config.toml
n_layer = 10
d_model = 320
n_head = 5
n_kv_head = 5
head_dim = 64
d_mlp = 832
vocab_size = 6969
activation = "swiglu"
norm = "rmsnorm"
norm_place = "pre"
norm_eps = 1e-05
positions = "rope"
rope_base = 500000.0
rope_fraction = 1.0
qk_norm = false
attn_scale = 0.125
bias = "none"
tie_embeddings = true
parallel_block = true
init = "normal"
init_std_qkv = 0.0228
init_std_o = 0.00511
init_std_up = 0.0228
init_std_down = 0.00511
optimizer = "cautious_adamw"
lr = 0.00109
lr_mult_o = 1.3
beta1 = 0.9
beta2 = 0.98
lr_head = 0.00693
grad_clip = 2.0
warmup_steps = 548
schedule = "wsd"
decay_fraction = 0.732
decay_shape = "linear"
final_lr_fraction = 0.0
batch_tokens = 131072
seq_len = 512
doc_mask = true
z_loss = 1e-05
train_tokens = 609200000
steps = 4648
dataset = "wikipedia_en"
Each number is 128 + 24 x the weight over its row's rms, rounded and kept within 0 to 255. Layers, rows and columns count from 0. Numbers have three digits each. The size before them is the row's rms in percent of the matrix's.

# layer 4 attention key, 320x320, rms 0.0284, rows 150-191, columns 0-159
120:138129150136124143101142122167132095163099140143188117167080157133096121160122143115140171178134128169127125098154127124132124067113089155151154135116144119146127160122097124158095126150104165110159134111142103132139125083081172137168102149125166109132155130134116147142129150184149123136102103169172107110149100140107132119120172125137132144115128123105156129172121082087138110147115095125123113147160070116113103148087124128146159125116117106139106135149121132179152126137137154
114:161138154098119130129131100192141142180127125144129140109115148176172092165144122099103108122140121108169093141137121116152191085115141104149113134132085139118104139126144089153183119139124092097161121134161146142135082089126111124173105123150134115127102122118106102139137137100140143148159149154147100154142135125122128155127158115129157131112133098146139092115107102098111120143120146104119119107136138107121150107105159114121127155123120122058126142115163134113131109117103112
117:126117136127134138144172143120170132133133146117141118086156116163139159106141090132153173142153158143059128097149099133111107105157187156110136134134148127163161118128133095128113119124113101135120119075085131115104116163141161158106174152119114094118147114121094134155117150144121119100076123107130124122138136153116122125109120104143111134135075099158113153190093101149084167145145096112133076129167148107133110149105115124147114140143139112081118144112165151119152164141156116
115:149176106095150157137131145132129098126161111101108105134116130134128116162093146093106114118117134098135067121108130148128133138109125174161154130154138162148158163167147117102095132130164142128133137106135149117097149150150178115128159102106148130107120152154192134117124133128176151128112145117084161154109093136132129166144110105107156140167158122142136147148148157136137093141133134135147135115122138109119127132138134103107144101129126134123109137142160106117142123126155169
111:133165133131149137115130139138098132152149166155155117097166140118130126134124093115119132134108131119101060105191095106122142153129120152151142099149112107063168118162106130159097100111108071152131152154121121133154130090109118145111141171149111119173122141143089137128116111100129121126156112129153091115123117135136127140171126134131143148122156124136103115151159097128160111142098099126160118102162096142146099109119151142156116155152159133120089116078066171108090151113127131
115:126139114157148152094130151104124117135142099112123098144146171131137153103106125095144106127135088144085150099093137126132119127104170131075146114153120140176116144163126159120157098110160115111137137142119140141108073128118114134128137100105114144134161159124141176145146123173128100161093137119129136129107110097128161160155156115134169092120153131099073136183134123049136113139149104115104141134131143144104146146122148165157172123127105129116182126117142111153143138110141154
120:146115144171184126155106096077107091158074088144176145122115112107165143113123150137098101135114120125122153142127108147107107133128084155100123105120150137120085093172161167138117142128113112138072130127153139100143204145124113154121146113111142101083127117153097114139111150119125107087118101123107151149140115188127131131140136146160165117116141125129136130107144109132145116192111134143136131139161128106121150137133121116131136125067159141078120123143140125114110108146113129
113:099124048124135143137121117093101152119106183163086113125142130095080155146117125123114143116164077154158151094111130114157155141114121161132106136121144140137125157115162098113134160097117136106106158149117126148113152118106158122137129131127130107130097161112162135146095155134122107116112139155135105130160114138143158137092106109123149099170111142145152158097139148162159116158111108125086136153129125154133106149096086099158127140139116121133143176145144110101139132119116114
114:120097142091105130131110130108127102134105124114136109122090143117163142147135156112120107129097135110141097122118153159173126128122111113129094136153121120127127135140179127107122096150125171142172112099138135154149175135135194136126126108149132154111121153138154114152123149132124155113128167112141128100132127102119163181074132112098137089103135120080092133179128123113128141108123119118168088143117090132091124118147127143109127146131135131173074118131142136121098157127116121
114:129111115124142116122097100106148132108151104143151129117096152157102177113120107125149143143160142142086086124127128163124129106120106123110118140118174153099135120138158089131121135135133125160100100149089150176116142114142126146117143145107127153128108120140123108144148105159177147155132115129101179151094156135157122134109126112143151155140109116116107096131112187168142114122094126125152107139125149172156140141140128115091127136120194116094151149147091155116144098122156056
050:126120197147184178120112156127107154137147112149118113145150094182133136145141155125111121179146067097179121133092117150161131115127135146145118107156133109105144118125096131141113138065077080157154163129100139134128093117140145121102133126140097141136143165149167147098092149121115118176139115105085136114144112095125163133136114149224097142113099138108136112132167170099134120096102121143139094135119197124138113150131169148121160102127073127150140130139123118114123141153155134
054:113156178141128148151101143103150168147116085131145081123109121134123125160145099093093112160136135125149163132148134152142119159111099120139136116115149109113127146141111143136138146110082115137174117107129105112149085093130090148105144141158097131171138131116131138103143141150134106127101089085076130141151106109108128150122119132154140147110104110126142164122125111092131126144132136142144074108131145143171129090130179167129137122090127136172111122151114135098195146144104129
045:121161140162084119109147131110103145112132144118156126145141142142128127114131157117195104147146116156178133129138108126122135151147149115107151121144162150084150138126167152118101140164173123151102127152154150129161160162139151135079154117136149121098195109147133109151157140106157138119100150103129100129065111111106104134134116091083127136131113133146148113137126136100120115176145122124123147158075088126132107137150088123140142139170129095098120088144132121155119140111156149
050:114108176138107153135106133097139166129172110103099121125109137120136138144150096137095070143110110105161134119145101129086157130110097135136169137113110100105121148089137144122100135114082090117177144097141108141116110095130109146115100159109084078143136144153135163121125135168132163105135112127115169156191130115157130110124079142163133147135109106117132140130128108176157088125129130142147119082146155119152123098140191105106088119126108135167130132157111159104139135128108142
053:149142104129134122124095129106154175127172077163149129149139090174134120109124121131113165141161146128167111124120120150130145142138132097142155099156126149149110160122135085159134119138132106133108128100130153166122092133091117148135110118128102142123140168130131079121127158116131129164122068158117147159122168108162123101121137130138152141137095103124101130155142163119159080141114147148149124166167115157116142117146172123096134141116099124177102150132108138168129146140116123
054:182108137151145115120110123100133123157141139120144143104103119092129146158135081107089092124081108145109142129153098130167154071145090144162113106083079132132111144120149142129157119077122123119115126153194133118147158091116136106155081108117141134146108129159100159151106116124138129130151120121151137158140138146125122138144106132097120150111131137116114141107108095156132153122159148116078157073168123108121161145100110076122094107152167129139140116146129135081109107118160133
059:112138127146157117117131115143097150093130098129099102144142103150134099110106178118148173129156117125176127119126149145135105137142148095110119129163140142156115115137108125119124116128151175147128122130109150149116130171092121173081157133151145144099140137101156095128150112109108101171082072159103165145146155107142131105144136127127105119150107115139121116141150169112127124142160114144157118170130162121157127121121118170084166141107102084133141167160178120157138165122109120
068:147085126128173166121136100121129102140120135096106106098128140127152100130128144101176169118144111160139142133071126146161124115143111130103173117104142103083137141103123134128138117127095146126139137101087086106127102095135114145097124177084125133169155122124160138093105096134087126140110150137156110110150079131120117157132119107109119154141110130124164135110085124145125162111082155125159093117116123129132098129132147163130132130123081148133114070138154127107155127154139110
074:120137166136115135152109149127127160153135120146119108107130126156113147134140095119106106150069154136145153138164103149109109147080084112151124137070135100100115137115138107126145126133124095106137114134151110093149167110167172086172117115114128107156100139131116115150113121105186096115115124103124145123130105144128140111108121132153113123076129147100109124123089104146127129156135125145141110144137133115153130141130133095129107146127070117122125107155102148099132108130128132
063:088114106054148144143080111114144139093085080169143113144181121135158122102116098151128095107149122125137156127140138156110161122117130137128127127137126121134148151162129130110144141121091122094108085101171114094084138164152140108152145148150134095105139108153091138169150156114140138126090125143135142123131118123112175140169108154132132123135091146136094152121150164084154088124132109125133096129154169108151152118149123146129107152126165097156109115130123109157164111129124127
068:086166089119146155136108153099119161061117096152087114123156124127121128105130158132153158156108076110186129111137144148117133137119189144097177115156186159120126133136086105124145135155104132126120124133142151122103144173140141138091153085122140100090149144135139127093113147109149110136106146166141105119137133124160167138140144123148099116136116095153147099148132178129160131144114120131156134186138151130145149128140127149113165182111115117127144125121154080153111176120121134
093:139084134107129137116133092152110148142063141128154141085132144169127117104140112136145164141162114125151161143118136143137161149141150173116162135068143114128162155146114145107085128143094091113102118109127146106113154121128141121118136142139167115153150117141108117116127143102118102155113097149179136109169117072120135094131131156197150194132121128080191132098134161130146131114094095159170130122140132129161109129120107165113123149110092115133089110143100108157177112163139141
115:138126091076130148137162088136084117112137127145141093118169104146162104097146148131170157110172128111149124152093135161154092160140181122114155129141128119149130144116152159126094126154108098144119137144108158127127073132119147159104154155141113137112170123124169130119127146129096124127108108138122097101128090120157111129150104115107121109110065077130149127135161116065151127123143135105156127163124078139138109107093111107127134179105084109139109129132137111188178109172117116
102:107202099126114143122115137102156132091120090112092112096094157116119084123125127147110086158099126145144126117117158121090160138109159106113158122146149136117131093140116104127153107130117113143122130157114123141108141118130125092129141078161093125125132152134135079158149179097104112092125102153158152147128116127161111134122127160136089133101157112161139132166146094125114126125143104123098126153137143140109156127127177137130171127167150138103107144132139118113118184137093101
116:115108117083094107124172176114098146156145160102155087097115129115086106117181079177105120123080132140125151158130143127102125110129166143118151133117139116134122125104098151138123149143130151159117134149135169131125103134114151139109144113106113151126119137134090109115148153144086124152140130148114169113142124095115119128139127123125135133133103175106159150133131127120119140105155119118084134113087123106108110128147114157131110136104125138131153149129041103094117126122124101
110:099082105148143129130096121115157152145147171127120143139126129145123116122124066114112173139146115131174118145145148111121094142133117156089107133101138145097122113101103127170109126136108147165141147157138138125150196106140104131119188145125091106124138088100122138146126085124120114144214149129127130115127148139139150124150146142147149156125134180152154078102114116143075129118120123141133152155137198123173082141119150165101150120114122133142098100115107166109118069127129103
107:139082137155131115129161118155122129163116165093140129113115174105110191115133130118131177134182172129133157135075152114123101134137129139146148133122114105092156128132160130124155107086139142123168135122104129103121150148169070148099140126141163122164096162123128136096114145150125144170106116123138138164112156114138128127144089140106110101161162112136160116142148125079113125143107091149170093108138110164142111154132154181182122131139160176116112167122116150137118105129141120
113:154117168156116115100165141097134133114140099132138112119079085121114133129175091104142107145105131163161121127146142147073136120108100148126115100156127101077122120108092116150089131137085133108155104115124125130137145153168109148129117142117105099154128172143129144121120105157134114112141167147136167165145106121132102122111092108112116130094132153164139128097123094117155116153113110089147139117121139116127127169123148103123161117144143130087143113101092137114120169122132099
116:121173113113161109114147159127132139093085134104137114118141144131168137073140101170123155133140146142149114128129147153120116118086156145159117157127151076161127161102145124094135163117119155107097145145133095129110133126098116146123112133154143148117092152115099103115098146119132193139069129167072121146181145140131145112134154091124126083153128104106095122125130158111119136160125168075101110134106097136166152141169125119126139154107113084148156112159116132133107159124129091
118:113116110119111136128133114141128119140118134130159109119129135109135119105131135093108134119183107121139150186110105166151126130138180136167138144136131130137055124137132126131153135155172140104160063142171156128134160068136144147132099120178136127132102164117163108130163137115144143081121112101134123131113104121133155149130143077099132131143107142089133147150134056097111135134144105117127164136119125152128131105186115151103139127115121109124092122086107115152130132135122140
115:130083121139110121113107134142132142143116084105107096118159141134096154151178150165120107149075130137077122107145106111122137153114089128138187099135122111131136094151136137131146126129161163130119113140082125146109069145154120114077090159137143139150102115132137151167104117110182145176136139116083152129121122128159123128100086146109120118081120155136130103164121127157123129161106135140113122079122146135106139093151143074135154154118115102114142096122196110114122172144135137
112:095148077120106129128135139174102122135136128144109145142108134103104103133140143109114129100152074119130120094098098142147129123158072102099105156118104123156161105129113135107110135102123129124137129113127108149122172138155164150128143122147135132140150119115163123177168162105129159129089131134108115128132120133099132149103094137127161129123086102120109153113144130158099128115156128137142107114111171110113068151153107158127131105151141119144146124131142111068153143145121130
112:114097098119144121142110150146102126179109067119143167119157065115151119139129127161142157125111135150193073113107132139147105159157155171165089140116120161151121135143144099130099133151088109129094142112120139123147152153121115150121135118089149125161126122155128137150114175131129165160127142111121174155147146142136157104082125092126129080112116109138132093155099161153125119123131109143142148120118109113130116098152137087128141141186110113117110152110138097134150150098143143
115:120152155138093171119134146111144125141103110101143136122106152151088118172132124091125133143183077119112146143156155125161125104120169157116081139135116169190128144116103131106145137119131142118075101117115170140141124176142128144102168119169125132140115145093125117059138134137136128127128110144134125133124059161144124114083145157099147117132125123182140160123161124131170122116149087138144126127154134141107101100139106115127124142107154131161138139103138112144124181126140140
112:152131150089112160136108146108134121127137143108084121132170128161169133104138155159165097133156119097136102118149128148135115117152108131123091151178113132186164104088072151124127128126133158092078142113103160137055132167131152147100112135181145145118145130085153159092136157129145117174074137149129134145145127167126131172129123108113127113144130122103139123110139104113124091110153133107103136152154133120121101101119090123109131103128121115126137118137165102137129152116129157
116:117143116125133151138119135164160122149144111152133128124149101103089148117114111133098117140103145146127194127109133145128180161167103176096119162150130089074124139151173128130149119122144141183120131120165078176145089099116119141123095112144125114133151115102127132140164131132147117116180105143141158145145117148109129123154130152128153103119111185150147146136163139100134150181082092139153114129084139152143139130088120137094134100142107114114158153098171105120115090141131143
119:141102156103132149140148124086124138129140165099143123136132129133128156136140116173151105132130119143197104151098130120117119123127139125166159126195128119153125109139118115123161123120110090138096107131089164146121186134066180170117140123122163142106169127167139128062151132148135139168165113133136151122126158127099119127155094126128133140095133145170115114115122125110162125101132099083100111118134141132115138089124109142157138097098140127133109135085147168134090144133107120
112:155124140144130109121166124146120144171149179125121114118100101120136125076116147125146103110145131087125201147107087115162140126130119163114145112089093135159096144139130156138116114134139135128132186149160127144109168125132120115129127117089160118169109102148164136115150072108096143154091081126122166118147158118125098156128095100121108138159134119136146132114110158158110134114114120126106147121111105143126099137106164092144116138055144151153119113143066125114126113156082137
116:119139130126114163137137147137115144121094106116107144121155151139117128128136078111132100160144115141119114131170132141117153118142096113140181146097168140141156112156152102135119165125118116102108108119132156168104150138108091137110111091124153123135091112101161159089152152056104124160133130112129139125138119131177111091121144100138151123143132102107133150079122108133127170120136131161138148151129130137096137121115117140158161088128156053129132192162115121110143100127169160
117:179142147129136139134108156138105109128165138114048122168095163135084121119104111158131116175139101125135128150102153153121131130144124155148178132149154165128141116127120153089163111107162110076103120125133096157147184123134138131132143147116168110161181121110129071150142113109161113168115157104114099108127127094131149127108156140156132132110149144170114130160124135128141119104156107129147134149130130138083147129148098086148148103130091158163125129123159104171137112139083150
119:163135156120161140115122119105152093166144153133126145130131111102129130172121131176142092130086141119143114086089098162120109123094121135115127136132157153052088126137181123140108123162129160176117159138085161099148045113098143122102125116146085174150102091106092162137106088121121125151144111115137092122114104121120114135136158151132129119098142114077126164087152094118140169096143153123133126129113097135152106131148130123169154127090136121125135132104140130135105143113123140
116:092095125130151117092126148130158148114119170121189082143104112095137152124138108136086136129142119092140150142166120091087116117092160146111148145082127106153094154112125156138126188136142124146131102127105128128094121136140154128146122133123162164120122107180109143126108155100170116139101142167133142134124126113144157139124135098121146162120093136115082150136172131149115130131115126086123125151127105159123103125106110150107169123151125141162071108130150137168121082097155142
# layer 4 attention query, 320x320, rms 0.0284, rows 151-191, columns 0-159
117:142096140165098148156119085110127099090085162149116143145135123133155138144140182121142095119164131101193121169147085106136156160123130133125140116131115086134097127142137116144123132125127116080156128115072135116117112127130156151148117106153139107126135101121097106155180168160134135145125110134129135112112171062157099138183126108108139087156129145117148145119153111156127137132118094117114136129091093107126135139086151135128133102119160142121129100119125076129097139165149163
112:102160146114139126136109164080113116125122160113085118133138105116146145120141134127088119129144134143153129149166138148106155133120169125147125134138113154120149111089138141099119175112067127129094123132129133146156154124128131133092141096111120170095112143125163124132130145101128147098166064145120126136151101142138134125105090138094115129129127100133126090147125154139115139094101098089172122130168156118142102131083113125142129127144158074151187133141168113095121128175155087
108:116122130102105126153163150140121109121146133092166125102153150117155126117141156116143147128084174100109134113127133128104086153136139143123175084156151135119098106150143131135108102134181123130139110134118130128116137153127124175109125093071115190111154134156103133098131128085121132156110098148077145151123114137140132105129151177098169117139125100120096118102140121113110137149125120096103138135141180132133149100130133148164178077172129173106151123115146127147157154129099143
108:128157138111109129092097135131080093147159150110143129155176147039111144120173127135105122143110124125099115106144141128156117161116148154120131146150135180124126104148095120128119125093098141093140109162141143132084165132138124161071121113139127104104131138179102168116078117093167161116137142134124116120127151113141140151143075122111112134139167120131163174131152102100134137120119131140145097108164094122116119120084121134134101113193133159153065129088114111143081143122101111
114:139102144126142127111139137138126084139136135151091133150108143105122181159127131078115103105106099127118109129106097125117171137076144127081135143166098092141162145138116098115125102124149136107101170122142088142112120126133130099112127101092144132127145131141141140116136102106108138142088143088081104137163100103131154120139110128121144112139149106128122129171135164105110125120103112168085129162145143085131113098133130176178146164125124102135146150117139120143108144128094118
110:136087146120121094124130102163101134166117139120118096146155102120155098117144128177108130180107132108140136137139100134108161110145090185134101140118162088079075147122085106121125126142162127095119103125120126115141144080128148122130116146099136139152134146132117167126133164159151155116138123074130181183168119168131104124123140147134110153098131160124121158141087119114129162136102144110119120175156155138117124096173159139104138113131139103123105158123116138110182144170124144
111:102120142113118105096119085163114168072133165151111129164121126138104137149148107166126139138158168113155155099138135149124137136161101150159137138129129121113133192147148150084143097112114120095101169137077103141120144168096154093150096084140126104200132127116141112121104120122118107098117139124156153139159186119112151108101108150159125158132129106115125111112114154174159106148108116131098130098131114135212104129142157097109124073129112127130125133117117130133117109122125134
113:133144159143132144138119078138127149125111175158119146105104107137113120165111132149156130151126111143115136133173138124126113104137116127116105139129109159102129126131128142117117134149096148097157163134147180095175124119097129123122147122142153142162121139149141115132110103123130085128130150175092190090188117120125085099106145097099089106120109105129096162133143137087113154155141095097157170144133171137146127078107150115105158098122154128121116157127105132085147119076095115
113:098133103132158124117134108187109137108153148170140108104104151139114115107133174122132121115126166127100130166139093128106109155148109146145078101111184139108141161119200121095094108111100138189110133094115148107164111094151142151171155126159105115189107090085122141127117092141142141151137116128118141084153153149117117132079101133105133135180123146114112084115108093091182131170096140104176105149146127109151181126185117100135165112151141111127132086135093118128116090140146111
047:112124124130107092134140130133130105132146111124131151108126129095109072118100122107150121112144101136121096124134118085060115162143165158126115160103096147159115160107130128140114118131166152114137065107172133092136122106119144101078115116125111104151124112075159116134135092127161127128116106124134091149129121141109106144086113157121145146129128085116111085108142141148095125189117122089145095135131100130090130100151142128101156131091129126136136118161156145110133121139146100
043:159127114153147120131096137105130127153109085114183176096112138144072122106074151117143091123126117149158083105105141120123104095151150093088136132102133124096134094100136123135097118145138137093131143111095147100144156127089145145118122113135159103110131110122163095109117155143139121116175086141144125116097137148110124107160165122169126148147121083129140124173123131148155111119113146105164142166135153132156122132143081111147089112117153111108166148142144133169173165108157123
049:122105147143124120114103113154127099131100166171143136178152129085121169161099104143111147126110123142135145123085151119137171125139074111121090127138099110126110106164126106158158135148117142165124125103111145139114116108156113145191183094137128102139129168111146162175134077140112166166145101129120137105127176117149116152170120129136138137093105114124109162114147201129109157151116135181165134080178130107126160125102127082113145099149135146160117145124104153124155150126130139
053:124167124083164120152128180133142141088085081119132161116160122112112087106107134114144113119093112139119117175164140123116108163077155132126174133127096151140121164099131094095137131142140085098126121159109138074106126130124155132103151123144198126097127093119099115100155156101143109135081158138099103106122105137111154121077132114129134101165141119131149114110092085085107119139120139067097122182095148107113116110136146156156143157111086116125131130112150125168106116151128103
060:129131129148149157115130091138153131131128158127152111136129136118097176140149087134085127121112086127095165133129109090128123133111103188098134150104139166100114084108167144137091119158129140139185111130142180165148110120148106149113160163128124164144092107116143191138113140154115137077105119138146135121131162171086119111128107150138113169100146110138128157100151133104127146141150112120151123123108108134144118160084152151146151085101118122111139130109159124103146116134112137
054:117173151106156129162138150121166172151161146076136109079148115093174138147152115169145119144122087131086139128171138119130127153076156134123093135148130128106115127060120098170100160085111126088147157143140115147075133146141116158111136153150161148130127099131098132096120167156157134150077119128100180134142122097158148104121150130106142112128117140166116139116128100080100131116148142127104135154107115104091132144145150135137136152115111099120132116121141083166139122141124129
065:141101132136125139114123119163123101109115136166126116170139140167083137131126122088100099143112155112165117089104117147107112133185109097131141124140150113092152111166154126117152122150135133150130100157074133098148130103120105117159127125127091125138111157114129136164082069099088138072139107120146080127110155150085103133174116107173148126117129118109136137162160149134157123094091131148153131124149137159141139106131143119120163110155151171140151140126123178095106142138128110
062:140144118126137095148144152100140121151105100095117117095155078155146121125118133134108074091142142121091089111169138123097097126118152156107128124103135120167117124112144109093093141146146111101110134122173125127101107152129153142091123119154168150104126108124118124098161191140099123122152109101078173154136094108143154132112145120112102120125143154144109135155123088097125123107181104114079093157156127136092116131147164151132161138093103096097151105106140133109092099148130102
071:148156159108158132125114145135159154149132124081093109135144112087104147150147080104121140107121108087123155130158164083152165127071103187129128121115100149101113146074142144120092125102107124172147129162134148143176112116131154144069142137157115126150105122121148143127169118166118115145115158145104138125137145156134147098096112127092090140146114128140130138126135087137138103114131112116105075181123087121109154131099122128169119157092134092158124152127112150121136100119136159
064:163131150143159106138162146128139141135123122135070137120126141158138127098097116162148110154078134146129104133083079154113127102089154071107151105085127171127141157153148150134181143125165137154099116167132145145179143114086142139115123123113095126118146160126165118105099139133102164113097165135142134102153154117112137116123113117115161101113182121107121111142124128115119117133111146145128111157057131119115129142134146121131146150123105121132109152096176133136158159100136082
075:148134135159132095109127108122090114116116125163115145174115123158107127118077107169110084120129142112121126135079111154090096126185129109112121142073139143126143134143120121120144124169173129143108125137110103100144121127105109117127122110133092115159136130115117132131104126049096104097139132110171119134111107133089129136153137114157158137106151127101142115121137158106116111154116134132137146145115160108128130127127170165105168112153143168152161119123151130133101151138161103
084:145155108081120179126155114136156119095155112176103122160106131142103128133140092068128131114129161073134136147045114153130118090118085129070176147157142101104094102125144131141122115153152104162165119154095107151121115141105132158130099147127092108070124161136133146139091121159099147106130149143121098139098154196136120157160098155139100139102115103108132120133146122174143101121119154094107144109149125127123105128144114143141109152137144124099095161099125178124146142133097181
075:157175120125111142157155147135123149082131111111119133135138158152095134151124082125146102148102159108108146162090085122082103126111110122093126153100108136144155090100126135121100098106135135152110131107101132116131122168118139106077104111123097119114134143125133116153127159092102067128152120122143134180142130113103155123172126137118151117089156124133133116117138192120087140135090140152113136080136136093094145108136136184129103122163127127157119188123171079139134129124115165
097:126106093149140153117155117123096131143126112169126180127135100132125086099141128116158103100129158147140112101130112125116158136147130164146149152118153154141168105135169070091127132156094092094142155144123102099121140133142116164117169134098153104114144108137102122113143136097127113138103136133122125124119145107146133140124109109160117127149111077106131110101095141123101147142160168129131133086151155158123099160108123136133187110094094150072163134144120092139124133138164093
095:115146091140154127126126168101161139115113127092105114135153150127175149158153188150173144162110122151089138163147095139104117129118094109110118132121159132109159151128096169129146131114129132121143139087128152132109124147137115108160176117119115093184125136097131125136165159137125122152147152123079099118121123101130151145079144118121128140162107075156139166129093142154128124093092152137096079139121111126119129104124079149162094126138139167143101126151106146119112128128141142
114:123100123121100094123100151160123150100080136159161124116128140159114115131121087100159153112138156113124139179121168123105142110107121147098164168114125179101128116085141131127071117088160121138137102158100122107141132147150111113115141131163125130088094094116151125115140139117138134105161163121129124158139102105089125127093115133179099136145123149110120119101132134121064144108077165112129144109157133078103098147091099175135098164144138113112124113131115140130126096123117154
111:093157157082123149151092051149109143152122116115050090146111129116069136120156130101099173124145119127118156107123122140114129141099142115089116140130148119139123121096128150070121149174133098112126152118180088128127106099136126127125144167126156169154123114105121148108109144137134093180139092146117160118109114132123148138162157118131078115138141136090139141116126094111111095148131150126155099101109163165155121107130137131125113095152120117116112107174140118113120102152129120
119:114176160130135139123149112151130108122110155140130110137120144107099144134142139120092083125107100157139103125133079105123147131126106141135104081124079161124130127135129134136133118114131101158139098150105138099097134162124118128140134129141138073169126159164080168134132143190159116140103107091080133142102146169120136101076123107141104108101120123090110097115120125120148150108108110142119143124118102151136167115147138136177149112109131068122156138117097127083111148130123152
114:093152126090118129120151106089122131131147116133112137134094130138116074087139126129083157133129119149136088099119080091192154149157136110091124154112129130160102116128111110135148155148109115171110116144161170118097116103101145176116142099113086135113124106140114111110093086151125157087111122173107128084099135136112152159150144097092143146116108126169112135125108130063118144101148182143109127115106156149152140094095162132081124127123105092132141108140146095156112139139159180
114:113096115129154137112099092098131104136133111158120105134112096180164133124128100155173126134123108142096104122145090107100084131124100122123150149150114165113086130148139128116087123105162125129138156087088104161127150141121111137091120088142128180122145153160144115105103143147163119127104201105086125137110119117102108138187141085107130097157155103116141079149121134109100118128132126127108142122138141085160144078167198110113133181173135133118152115138131105154113119109090113
107:146118127133095145104141146134142145155097112139134124066099160108151079123099195099179147104112124152111103144148154115134117112109121131124160158123141085131151152132122142097131148170105120129133119112142145118104168097123153124104137146112096117122141099102151169154123141087119124121101116113136134110179105095136131091146131165154108137145139144058138110086081112120136173153159158145115115122089148128133149143122098144140129185122104108153157124140149124105127141140110119
109:131119116145132152114141128117081126147143103111112119164135096097154132127149110189176131143185141156157109118094146148122110123113126121140165169111091116153161126094129123127153132122102117112183126182172096154147153129111146147148144179107175140158130153147107139111143118147171158216111127132157098115160116125129122139101135144150120116109085101159122107137191128130100125140141155114132122101119117116119128170094167121109119131116140168125159145165105130113109113112110122
107:130142102161163165171120136112169101172081151131114153124135132151109131195117164102146090168140166134143105076122148121115105118170133141109117134126114161170106156118124115110140102119126131134110144140140138117079132157138134095150116125122140107120098163123144165153127147121111109097125120164124095134143140154124144089159139122137124106172097153111139143103071160128160107131104140092117148130074194124123119122091173109132092076164093161148139150146154114108115173095117122
116:163118121151113094098170186157128123133161085119133099138104104112151110127145160175113174119153106148113148123084105133120118152082167121125113109129122190165089106132141103146142131099153108147083111141092172107135110102126119145092127121149139137110161142115140144106116160124120115150080107145127106142155116146154133136097107119090132104124134140188129143157122151120159178133147086149115123119185114139141147147099129149129144187147095143146136113137147115157120163186109064
111:133121129136138092140099164081117137131133107123092128105137143155132126123131149146179140131083110124116138097072122159123101130072140125140132104180126123171121107124132133108131115083158143094139129104138122151077119142134130172112142126115153104115149144114185142125124187129134135142094147150098172098155084098131092163098151112104103116104133162118141093111122149134107151141132146167163154124094124120094113085130126085109170136104120113153128131091173115149123167141154151
115:064104124118125084129107152117169124156079152109115112119096126089112124139132052153126080145182120144091149154148117084144104134132112184115132138124153120118125126151106156119121130098123101107117121121117113114140121085134112138167110126147103142171119142089117155115144121095107115133145151118185134140145112116115101109142124145147135095166167163144125146074137125136161137095138153090149122076149117053151136152137161128112140138130110168147146111098136114113129105096116140
119:123165105137155184134129111153077122124104095146109103072137140132110084107118169108159110116132094181088129122144137157122104096111158119116148170170126151124105118138143117108104137165121147124106128132120139138100140157120088152078093082122135107128148160132144133128131155149114170122126069183146127155109108082127145108177138133139150093120121170146135137166092138138133074121137109106146121116169089154061124112149118169147138140098113107136157117147130138148159151082133068
109:183121105096121122180126129152130155149150107148139114167116130161146150127127108099138128133146067118157128145104166118121103126113116165113096131102121126160133171099147149149104126105127128107149121103132126131162136138134115144112171148161151139103173123169179130143120101154110136122113155121124132130096078144134145127113173117113134140133130053096159102116195157154120127097134141124120153145149114122086078116133128127123123123169113135115133144089114090134133113127160159
109:082188119120148165079166154154164158100182121095085104129151104123144131160133135155123122096171129098104066152117132124112098157114108114117142117099174125139125118121139137144151119096110135119098131096143106139121118139157134146125153129109120125142130100123111127078165179103116103105138129106143112140108122125124122154098119124148135114178145133133178150101136098113155140148138118189146113153099134133139170128154132129124151120134110116083136159157118127109094128070159109
108:146122108161127139129102169142115132091133133122136158095101121101086137147128103135156132153119061158156152081169145150120094109096120150110115146132148133128148149116122123101141161115128085147104128148161124120105093146137147140115136100126104108106144119126124093130121137060151095177163118109102150106138135125089168136160171114141176126125120137143090111130142153147116105128140130086139127099143109105117124138123105081125144128137065136127164091140154103126096125143125114
112:163127151130146082149126153132113155130153148102123154134127146140123173098108116158123099090162158085087134170054090163159156121174096119133165141114132068091078076127136123160104144106082149123139127159119164120108147143125143154122130091107105124153103160079109156171141108151127164115139157194150097135090128154117158131127136133122164100102139141166163123099128115150140131090123117140142156129106143102145158135127125165163121158111092119130136176104156125124138140115110110
111:105142090149117071127139156144132128126100123114158143163111084128134091130094179117145151093103083119111135125103163202153121103127138145136105141131096096135111132114081117161122130128092122156147154115138128117092133142122121105169114120129154101132162135146096163133160103126116131121117146097076134108128135121133131102098127141144151160148108150148107121104166097129115131131139072160087149149143104122159154160152119142155170171144102105106089121111164130123153119097110151
# layer 4 attention value, 320x320, rms 0.0461, rows 128-130, columns 0-159
103:141125121117100153139127163105142154129106141106185116131151126086130137172102123121135103151117158131163122164119089122170162104160136121138115137143149105122127110105168148138133129093142161117132107166123093117124124144141129146125159135096123117120140103121131182103133121096103095151134141083127137142092136117154092173109125142138121114126146104131095127118159160154066141153110135136114112121161141189139147147144138113099114083106155106086129127118119134138158138156101152
101:134125147110146109189098145133113082111115125135120127111078211127117114144110165125139096063103126153099123087115125172115078112122123110174123114123129082128131142118108133155129137167095148118137172165125126152146089138132129148107144147094124150111118114151108096133094096119088112122122141133136133164152087165129127098136105176128152109163134135133133162073134089121104128129135157115126113117112141139141167128149167144084149141120152123143135139108115128133100135135161103
103:142129135121149124158114148110067117114118124152158172115118207105181130148066124103114132128114116119138137085119180114134105130116126159111121159133145130119125118117106150156103111153101125146134107152129162139116131137127124118110132139121149116135162159144111119112138125163132147138121145151113109086105106148165109140101149175137101110177169132100069120118102102146097178101118096171145164089126129155140090141154140137163131101117128127147147129100123105140132146108131132
# layer 4 attention output (transposed), 320x320, rms 0.0671, rows 128-129, columns 0-159
103:137108106147115152125109181112125144128099127129171103142143128093126136137091144130129081129158139138177132164112086119160146099156150124151103137152142104104108149101163150139144124116152176119130134153120097090111118156142135131141157131120127105139141095110159161130154114102095101148136141073119116159091150120159102153101139122151133131102151117126120115111142171148087138159107133150107126127168132163148135141155161110078105094115131119072139119134100141139155155175093144
103:144103115127125129170105129136108105109110126149109119124063201127100128149113164131139107068132139125078128079131121134087098110144117104170136100128146076128151155125115129164136103151091125116128145148123119150138111164146158151115158145108133147121128108143117099129110107141107096140124116108140140153159066159135115099140100147139138128168104118143150157064137077135141142132142140123135125129120138155122165121128185140099144153127140115132128165116106144121099145145148111